Weights of a small GPT-style language model, trained from scratch on English Wikipedia: vocabulary 32000.
Each number is 50 + 12 x the weight over the matrix's rms, rounded and kept within 0 to 99. Layers, rows and columns count from 0.

# layer 6 attention query, 384x384, rms 0.0254, rows 314-383, columns 0-63
23 60 62 51 59 63 46 60 58 64 57 54 69 55 51 63 68 39 51 51 60 61 61 41 80 42 50 45 37 61 47 56 54 31 37 39 45 64 34 41 54 36 51 58 76 66 34 63 36 42 52 67 47 55 57 60 28 62 40 35 58 65 71 43
33 33 61 57 34 53 40 40 44 25 39 26 36 47 26 58 35 63 57 57 77 52 71 52 40 28 46 50 50 62 44 21 33 53 40 54 68 43 40 74 65 38 35 64 55 79 57 41 41 45 65 60 46 41 56 37 56 39 50 57 63 55 18 71
55 53 65 51 57 66 58 24 52 53 35 57 46 36 38 55 51 34 51 52 62 53 38 62 49 25 30 37 59 55 53 73 45 54 54 51 50 45 39 33 68 42 53 59 54 35 53 39 34 74 55 48 58 47 60 57 56 68 51 45 67 36 46 53
53 63 62 28 52 55 65 35 44 60 60 60 59 46 52 47 58 52 53 60 58 43 38 28 59 43 59 37 45 51 51 65 50 38 32 55 50 26 56 68 82 43 60 60 65 33 57 52 44 65 39 64 29 49 64 36 61 44 50 57 86 66 52 44
43 59 58 48 33 50 46 54 52 77 33 48 42 43 32 46 59 35 43 52 51 49 60 69 54 28 78 37 51 47 64 44 65 57 17 44 36 37 48 42 49 82 52 55 22 55 44 54 69 56 32 41 55 74 50 47 31 64 34 50 33 52 26 48
57 44 51 69 57 78 59 68 87 55 67 43 53 53 31 49 79 45 23 58 52 55 60 54 27 46 44 58 60 59 57 52 51 62 51 26 53 48 39 69 60 53 59 29 77 72 40 45 46 43 76 48 51 47 64 51 64 38 42 80 24 42 39 60
55 40 26 45 48 49 66 41 33 29 50 27 43 62 37 45 46 42 51 52 35 52 36 34 50 51 50 57 34 39 61 41 48 55 40 55 62 43 48 37 38 59 61 34 54 49 62 38 61 48 54 34 22 45 62 48 45 49 40 67 36 42 40 52
52 65 50 64 55 68 65 66 41 66 51 49 40 53 45 45 44 35 50 59 67 41 39 56 51 32 73 55 50 63 46 52 55 50 51 49 24 72 57 53 26 47 73 41 62 59 57 41 51 42 34 55 51 53 52 41 55 51 38 54 50 53 67 72
46 12 63 55 46 45 53 39 39 50 47 46 63 68 36 36 43 55 57 50 38 47 36 24 38 44 48 60 30 49 57 22 69 48 57 52 48 40 64 39 33 49 54 60 47 44 52 41 57 41 38 48 52 40 32 45 31 41 49 49 51 52 70 51
44 42 42 57 40 61 58 47 37 52 31 56 52 55 71 63 65 62 56 63 38 56 57 44 56 47 40 42 44 68 79 35 63 61 36 43 47 43 54 70 50 45 62 58 77 57 31 67 29 74 44 48 56 58 43 58 68 51 58 62 45 50 43 77
49 51 58 59 43 45 61 44 50 58 64 53 46 48 47 52 31 45 44 71 60 43 51 50 73 59 42 37 48 64 59 50 53 33 51 47 53 55 57 48 33 68 50 40 59 52 49 40 65 40 31 34 47 47 55 57 59 44 57 42 37 39 41 55
59 46 55 64 50 79 42 57 50 32 62 47 53 49 48 67 56 28 47 49 55 45 47 49 58 50 50 40 53 51 51 51 42 52 36 53 45 48 53 58 34 32 29 35 37 64 63 39 60 36 58 34 56 24 44 45 33 50 57 49 35 66 37 42
54 47 53 42 59 43 46 39 60 45 52 46 49 38 48 36 54 51 50 50 45 52 28 34 33 67 61 67 31 40 27 54 50 53 44 47 65 40 48 44 47 31 58 49 41 35 52 66 38 42 48 60 40 54 39 69 55 36 54 52 55 38 57 55
55 49 35 54 57 45 43 48 48 44 70 37 65 57 42 47 56 45 41 19 44 51 45 60 51 48 66 28 42 47 45 67 43 47 51 55 58 70 43 51 66 63 57 62 24 60 53 54 47 44 51 55 51 46 38 55 40 45 48 48 45 51 56 49
40 41 80 50 55 45 44 70 52 53 69 31 55 57 48 56 56 41 38 55 49 44 44 57 28 48 54 49 29 52 57 59 60 62 47 35 80 60 41 40 38 73 56 68 41 28 49 31 54 48 28 61 29 57 32 50 67 71 33 53 64 50 60 32
34 34 51 50 34 49 39 37 60 59 46 56 53 51 61 47 36 48 40 64 52 57 49 44 38 35 48 80 52 46 37 51 60 43 35 73 66 40 47 52 50 32 65 58 53 62 55 56 56 41 28 57 26 63 61 46 51 41 56 43 63 42 55 85
45 58 63 56 45 43 52 54 51 48 51 51 57 49 48 51 64 59 49 66 59 35 56 83 40 58 58 87 39 58 44 59 50 42 63 25 56 67 68 59 70 39 48 40 51 28 61 41 62 59 56 67 45 48 47 38 49 28 55 49 55 59 59 58
40 46 63 45 73 63 58 37 31 41 45 44 29 56 45 58 52 46 38 60 40 48 42 74 54 51 49 58 38 58 68 49 48 60 53 64 56 49 68 39 39 50 44 32 28 51 68 44 52 38 40 63 58 55 43 30 46 46 49 51 52 84 51 41
66 51 43 43 52 61 59 54 36 51 54 55 60 41 47 44 33 84 53 84 56 34 49 75 36 59 60 41 56 68 50 67 61 64 53 13 35 61 64 64 41 52 39 46 30 32 47 33 47 49 65 55 54 42 47 62 46 69 55 54 37 62 39 29
35 42 50 29 53 55 50 48 41 51 40 43 39 61 57 60 48 63 54 55 51 62 43 32 55 53 45 35 37 61 51 57 72 45 62 34 51 74 61 67 26 80 36 60 58 49 60 64 52 61 33 60 48 40 67 69 50 57 54 53 46 50 47 64
54 51 58 56 48 53 54 50 33 61 53 62 42 37 54 60 65 47 32 46 31 54 58 54 72 36 25 37 65 74 47 38 36 52 24 58 58 45 24 65 55 54 69 57 48 58 49 47 44 60 68 48 49 53 44 48 53 39 51 55 43 59 56 61
48 57 53 51 55 54 54 63 46 68 47 46 51 60 46 57 44 55 49 64 67 55 43 77 48 40 51 66 60 52 31 67 45 49 40 56 30 37 36 48 50 44 35 35 50 31 39 29 43 30 58 68 29 50 33 34 51 45 55 45 76 51 45 52
61 48 55 55 56 51 47 20 74 63 48 67 34 33 47 71 45 54 37 31 40 57 46 51 37 53 50 37 45 64 50 28 47 67 40 54 52 37 27 59 64 35 51 51 49 40 32 70 56 53 54 51 42 48 44 46 62 36 44 36 42 51 45 64
35 56 68 43 52 49 38 55 55 34 46 66 47 68 48 35 39 75 36 33 56 53 52 39 45 52 54 27 71 53 58 35 73 64 63 41 28 50 58 52 56 65 65 66 48 68 42 31 60 50 53 33 51 42 53 48 66 38 66 50 37 55 36 54
77 32 50 58 66 54 39 66 55 42 63 36 38 46 79 40 37 52 76 46 13 57 57 42 51 58 25 47 55 42 44 16 53 52 61 58 50 27 42 73 62 60 58 50 43 67 65 50 32 57 40 45 49 61 64 42 33 39 46 48 57 41 48 33
51 25 54 41 50 21 49 51 60 68 46 75 58 51 66 54 47 68 59 36 23 50 58 68 32 51 64 42 44 46 49 36 47 54 46 59 57 85 60 46 58 59 77 64 69 69 48 64 30 76 43 37 19 59 69 45 59 74 44 61 50 55 59 57
45 47 37 61 54 79 62 43 36 26 34 65 38 48 42 36 23 56 39 34 62 64 47 49 45 41 36 46 65 47 63 61 61 51 40 51 53 69 37 39 20 44 18 58 59 59 22 57 52 30 44 56 38 49 65 52 56 43 33 53 37 60 48 55
49 51 43 64 46 53 39 53 62 53 22 47 36 38 33 19 41 64 64 76 54 55 24 50 58 42 52 55 42 43 74 50 38 50 42 48 57 55 17 29 56 33 61 36 35 47 42 44 54 44 70 51 64 51 30 38 43 45 56 48 34 64 58 34
36 38 72 49 65 76 79 47 46 51 67 58 53 38 60 36 43 67 50 67 58 58 52 60 47 39 45 48 79 44 56 20 53 35 71 50 26 56 57 54 58 48 65 61 62 61 66 40 56 58 58 49 49 43 40 61 58 16 57 45 26 44 36 68
36 34 46 50 48 69 30 49 54 49 48 54 57 40 82 66 52 50 32 53 29 67 52 41 48 38 46 45 60 66 49 21 44 49 65 56 32 43 52 68 60 25 35 53 27 54 39 31 46 58 68 31 44 52 20 45 49 34 68 59 59 59 35 54
52 39 62 46 51 42 61 47 37 42 55 43 44 52 67 55 51 42 72 56 62 70 64 48 47 31 51 42 19 40 51 42 44 58 54 70 71 39 63 66 71 20 47 84 71 33 31 57 43 52 25 47 54 50 55 59 46 57 42 53 60 60 38 24
46 43 55 57 53 65 55 51 57 47 34 58 63 43 32 43 33 50 57 44 42 44 64 72 44 45 36 45 50 58 62 59 64 48 47 24 47 56 66 47 39 43 66 57 56 41 61 34 73 41 57 58 26 40 56 48 37 60 48 57 58 44 20 36
61 30 39 32 63 67 70 53 42 40 56 43 48 55 27 28 63 55 47 53 83 54 41 61 53 59 47 53 29 36 40 57 56 53 60 50 62 50 38 45 75 27 69 53 56 32 39 61 62 20 54 58 54 44 46 55 53 66 43 45 48 27 60 59
54 42 52 49 54 57 27 33 43 72 62 42 59 39 57 67 48 37 38 48 52 60 47 46 61 49 76 59 75 39 47 50 62 71 38 53 41 39 59 57 55 34 46 51 59 32 64 63 64 55 56 31 46 52 44 57 56 46 59 57 49 54 64 32
42 34 51 42 45 44 62 48 53 66 70 45 53 55 52 26 48 64 59 43 67 51 52 60 43 64 49 42 32 55 38 53 55 70 46 69 55 66 51 55 44 52 57 57 38 63 60 60 33 64 73 27 34 63 23 37 61 62 49 65 38 43 54 54
51 48 60 44 44 58 54 48 35 19 33 37 54 65 46 42 61 45 50 60 42 35 36 77 36 34 52 40 50 66 55 64 42 57 47 52 49 66 50 48 58 47 59 55 46 38 48 47 57 75 60 48 67 49 63 34 50 69 50 41 51 59 62 41
45 31 26 58 33 68 29 49 49 41 57 82 42 30 35 40 42 67 57 62 17 52 35 52 26 44 82 51 72 57 47 42 43 59 59 31 43 50 40 50 38 54 59 53 40 61 51 55 56 51 51 72 37 32 42 46 50 76 55 46 43 29 40 55
46 64 35 61 40 31 29 30 55 59 58 50 56 44 60 49 72 24 61 35 42 58 69 47 58 45 40 40 32 45 38 64 53 46 54 57 48 56 44 58 33 56 61 38 88 59 60 56 51 52 50 47 55 40 40 49 47 55 09 55 54 62 66 76
37 45 47 56 56 52 28 40 33 38 44 40 62 49 61 63 45 71 51 56 39 51 35 39 38 41 43 73 47 51 56 41 31 49 63 75 42 37 31 50 28 46 62 59 22 67 34 46 56 23 36 50 50 71 41 46 56 49 33 58 70 28 79 69
38 52 58 52 60 41 51 39 45 28 56 48 52 92 46 44 36 54 56 40 42 41 68 37 72 61 51 42 51 44 53 57 27 62 65 60 56 59 32 60 59 51 67 42 45 40 40 48 54 41 40 49 50 72 66 50 51 51 53 22 64 51 68 43
35 61 47 35 34 39 57 30 42 42 59 71 52 71 56 53 58 43 39 52 54 44 57 21 36 47 52 38 34 35 48 45 47 57 29 40 60 28 59 55 59 26 67 42 32 70 22 35 50 37 69 42 42 59 58 50 48 47 52 48 54 37 55 47
38 61 46 46 39 42 38 45 30 14 50 40 60 44 50 51 61 66 48 42 34 57 23 64 41 45 56 16 54 23 40 47 76 53 34 56 60 30 59 76 48 57 67 40 06 60 61 11 29 65 61 52 62 45 63 49 46 42 62 63 67 64 42 37
42 49 64 50 59 81 58 63 50 51 51 56 59 35 56 68 31 53 26 65 52 54 32 44 73 50 44 69 27 45 67 62 43 66 04 52 55 30 63 28 49 51 60 46 44 35 47 60 22 71 64 41 37 81 41 56 45 44 40 18 52 48 55 40
74 36 27 56 64 84 55 54 40 33 26 56 54 34 56 52 61 24 65 48 37 66 57 43 41 49 51 38 50 60 50 27 36 48 41 42 59 70 37 68 55 28 66 45 16 50 28 31 39 60 43 35 35 40 26 52 50 56 38 45 53 46 62 39
63 38 44 43 58 50 40 70 38 53 47 36 52 50 74 50 39 49 71 39 28 56 39 55 59 45 36 44 49 51 38 50 83 40 57 49 61 62 62 60 59 67 50 53 59 54 61 33 63 61 72 47 62 39 35 34 43 59 59 59 80 25 60 45
51 46 71 46 39 58 56 41 41 48 42 64 68 39 66 51 56 57 59 59 43 63 43 44 72 42 47 50 66 69 39 57 68 68 61 51 54 75 62 67 68 66 50 57 44 61 42 50 32 68 42 52 37 48 43 62 62 55 55 64 53 66 50 61
61 29 59 47 28 47 54 41 78 68 61 43 71 55 37 48 53 51 42 59 69 56 54 45 39 58 28 40 76 44 43 40 52 48 41 46 58 64 40 44 32 76 41 49 38 47 43 44 51 50 49 51 36 42 40 43 59 66 57 41 68 37 49 61
36 43 24 67 36 51 24 39 39 60 39 62 32 32 33 31 62 38 50 61 33 44 52 40 44 60 54 33 55 69 54 61 55 27 41 42 51 52 56 50 47 71 48 70 33 47 32 49 37 49 56 64 36 55 32 55 51 49 61 75 46 34 52 59
57 57 52 59 45 52 77 73 47 51 38 58 45 56 40 41 42 43 49 48 69 60 63 47 58 58 55 57 66 46 61 62 27 53 50 56 61 45 60 46 50 51 75 50 45 29 60 52 72 35 17 48 53 39 60 54 47 60 41 64 52 51 29 62
45 53 51 45 71 34 53 45 47 45 30 47 33 74 64 37 65 15 64 33 54 44 46 38 59 49 51 52 32 51 47 66 57 25 62 52 55 40 77 72 53 52 40 54 41 51 41 54 55 36 56 64 47 30 43 57 53 55 64 21 65 45 49 44
36 51 31 56 36 56 56 77 36 31 25 66 55 68 41 62 38 63 61 47 38 34 18 15 54 53 56 78 25 50 87 51 62 35 42 51 61 40 41 34 66 39 61 61 49 47 39 60 47 35 59 59 73 51 39 57 72 62 41 51 44 44 51 48
50 55 35 70 80 53 49 32 28 67 53 77 28 54 63 45 46 43 38 39 69 67 62 72 59 63 23 27 53 47 45 36 45 62 53 65 44 67 56 47 53 76 50 66 50 57 74 52 48 85 52 63 47 37 56 46 54 68 39 40 52 49 39 46
46 59 57 48 50 65 64 55 52 48 47 37 34 40 61 38 38 57 53 36 62 36 51 36 44 70 58 51 50 67 62 61 72 50 41 65 61 52 49 45 54 54 73 50 46 76 48 64 56 63 55 51 44 33 58 41 48 47 65 36 52 48 43 58
93 44 45 50 39 52 60 55 51 49 33 72 41 62 44 46 41 38 57 58 56 63 76 38 53 34 50 22 63 65 43 55 49 38 45 59 50 62 69 49 28 60 30 38 21 46 47 49 41 51 37 47 59 49 49 40 45 59 67 37 53 49 48 45
30 70 52 45 42 55 46 59 53 39 55 65 58 66 63 66 77 49 48 51 39 82 43 53 36 36 63 57 39 65 44 48 55 57 55 53 44 40 57 44 48 53 64 51 30 31 75 63 48 72 24 24 69 63 50 36 63 66 35 54 35 41 70 66
46 49 78 30 37 30 43 38 67 63 33 46 41 43 26 49 46 57 58 78 40 53 37 59 36 56 61 37 57 47 56 61 51 48 72 78 35 33 78 66 73 49 50 51 52 48 67 58 28 59 43 74 58 58 45 38 42 46 54 49 47 60 57 54
40 53 55 40 52 39 37 32 43 64 71 62 21 29 55 69 55 57 32 56 23 46 58 48 52 42 47 52 35 81 66 57 68 48 43 36 63 53 33 54 67 64 70 58 53 62 24 60 57 40 55 57 44 58 52 67 67 43 43 69 49 51 56 51
44 42 32 44 57 55 51 51 61 44 54 53 48 55 54 45 59 54 28 53 39 56 50 44 43 73 45 55 46 46 68 66 60 61 59 41 53 46 56 33 47 42 44 23 43 51 35 54 48 60 68 65 48 42 56 59 75 51 71 53 60 57 46 31
47 64 42 43 58 56 56 50 40 47 58 61 49 61 18 50 67 92 60 51 63 58 51 53 75 30 41 46 40 47 75 53 45 62 53 52 55 68 66 26 44 61 45 31 57 56 53 19 39 78 60 45 46 21 61 68 57 46 67 61 43 37 16 35
75 32 70 43 61 65 34 56 44 61 19 49 43 41 43 20 42 55 48 62 23 28 35 44 47 54 33 55 24 52 49 66 57 79 46 54 48 32 69 45 79 51 38 69 59 32 38 40 67 46 28 41 60 31 42 69 52 59 52 56 48 67 44 65
54 46 75 31 37 41 28 39 30 66 55 60 57 61 60 44 27 21 48 52 34 57 52 43 32 47 44 44 53 53 56 68 65 62 48 55 60 53 64 53 31 51 52 61 44 57 46 48 75 55 52 47 50 73 58 60 41 38 62 39 35 52 48 69
78 43 27 45 57 39 52 56 45 71 65 53 63 17 65 49 28 56 47 62 66 82 57 31 60 75 45 31 18 38 50 65 42 58 38 26 64 50 82 44 49 40 54 59 30 40 42 43 58 53 53 52 78 56 32 58 60 34 34 34 49 51 49 54
47 38 71 43 44 39 38 47 70 54 49 51 31 44 75 48 51 54 14 40 53 54 44 61 19 56 51 55 38 55 57 58 42 46 27 39 70 40 58 37 44 56 45 44 24 90 55 30 29 46 37 65 57 64 65 56 48 47 24 48 39 54 38 33
47 41 54 64 42 40 59 69 49 48 15 50 57 26 66 37 42 37 51 38 44 42 28 36 59 52 65 52 56 37 58 81 53 61 57 52 51 45 36 63 58 47 46 43 40 35 58 45 64 28 23 38 48 67 41 67 52 31 39 35 52 43 57 71
69 61 33 44 11 60 50 28 41 52 61 37 60 46 55 58 72 15 50 30 60 50 51 37 47 64 72 58 33 32 44 57 65 71 51 47 53 38 71 41 50 23 43 59 63 51 45 50 47 42 60 63 45 44 45 56 74 45 51 49 41 60 32 33
57 65 36 44 35 45 42 56 51 44 61 25 47 45 25 67 61 48 66 42 32 40 58 47 36 48 40 50 69 36 48 62 45 39 55 55 69 51 61 52 37 44 28 52 30 51 66 49 32 39 53 37 67 49 51 41 35 61 56 46 47 45 63 41
52 43 54 32 47 58 63 43 38 23 59 69 71 74 38 39 56 39 51 54 61 40 48 41 50 63 59 31 57 43 35 60 45 45 52 59 41 64 64 40 55 57 60 64 49 45 30 69 57 75 49 64 33 44 44 57 80 67 48 34 43 23 41 44
60 28 26 52 69 75 49 55 48 58 38 59 53 33 58 42 40 50 50 60 62 42 94 70 15 48 68 70 69 36 40 61 62 76 71 71 48 31 57 45 42 41 42 48 38 51 67 71 68 59 27 62 50 38 66 29 53 56 57 53 27 38 54 04
58 33 76 45 49 50 37 51 52 57 77 30 71 51 39 62 58 49 34 79 65 45 26 54 62 33 47 67 42 27 36 64 49 70 59 38 24 57 45 50 47 42 48 38 56 53 63 39 29 44 41 37 49 32 49 44 55 48 60 40 28 53 38 32
58 47 63 60 49 68 27 61 84 44 29 73 53 61 51 50 48 41 53 27 48 34 70 48 42 60 42 46 65 36 37 19 54 62 59 56 61 46 40 45 33 31 47 34 46 49 56 40 59 47 52 72 05 43 46 60 55 59 36 44 58 31 47 38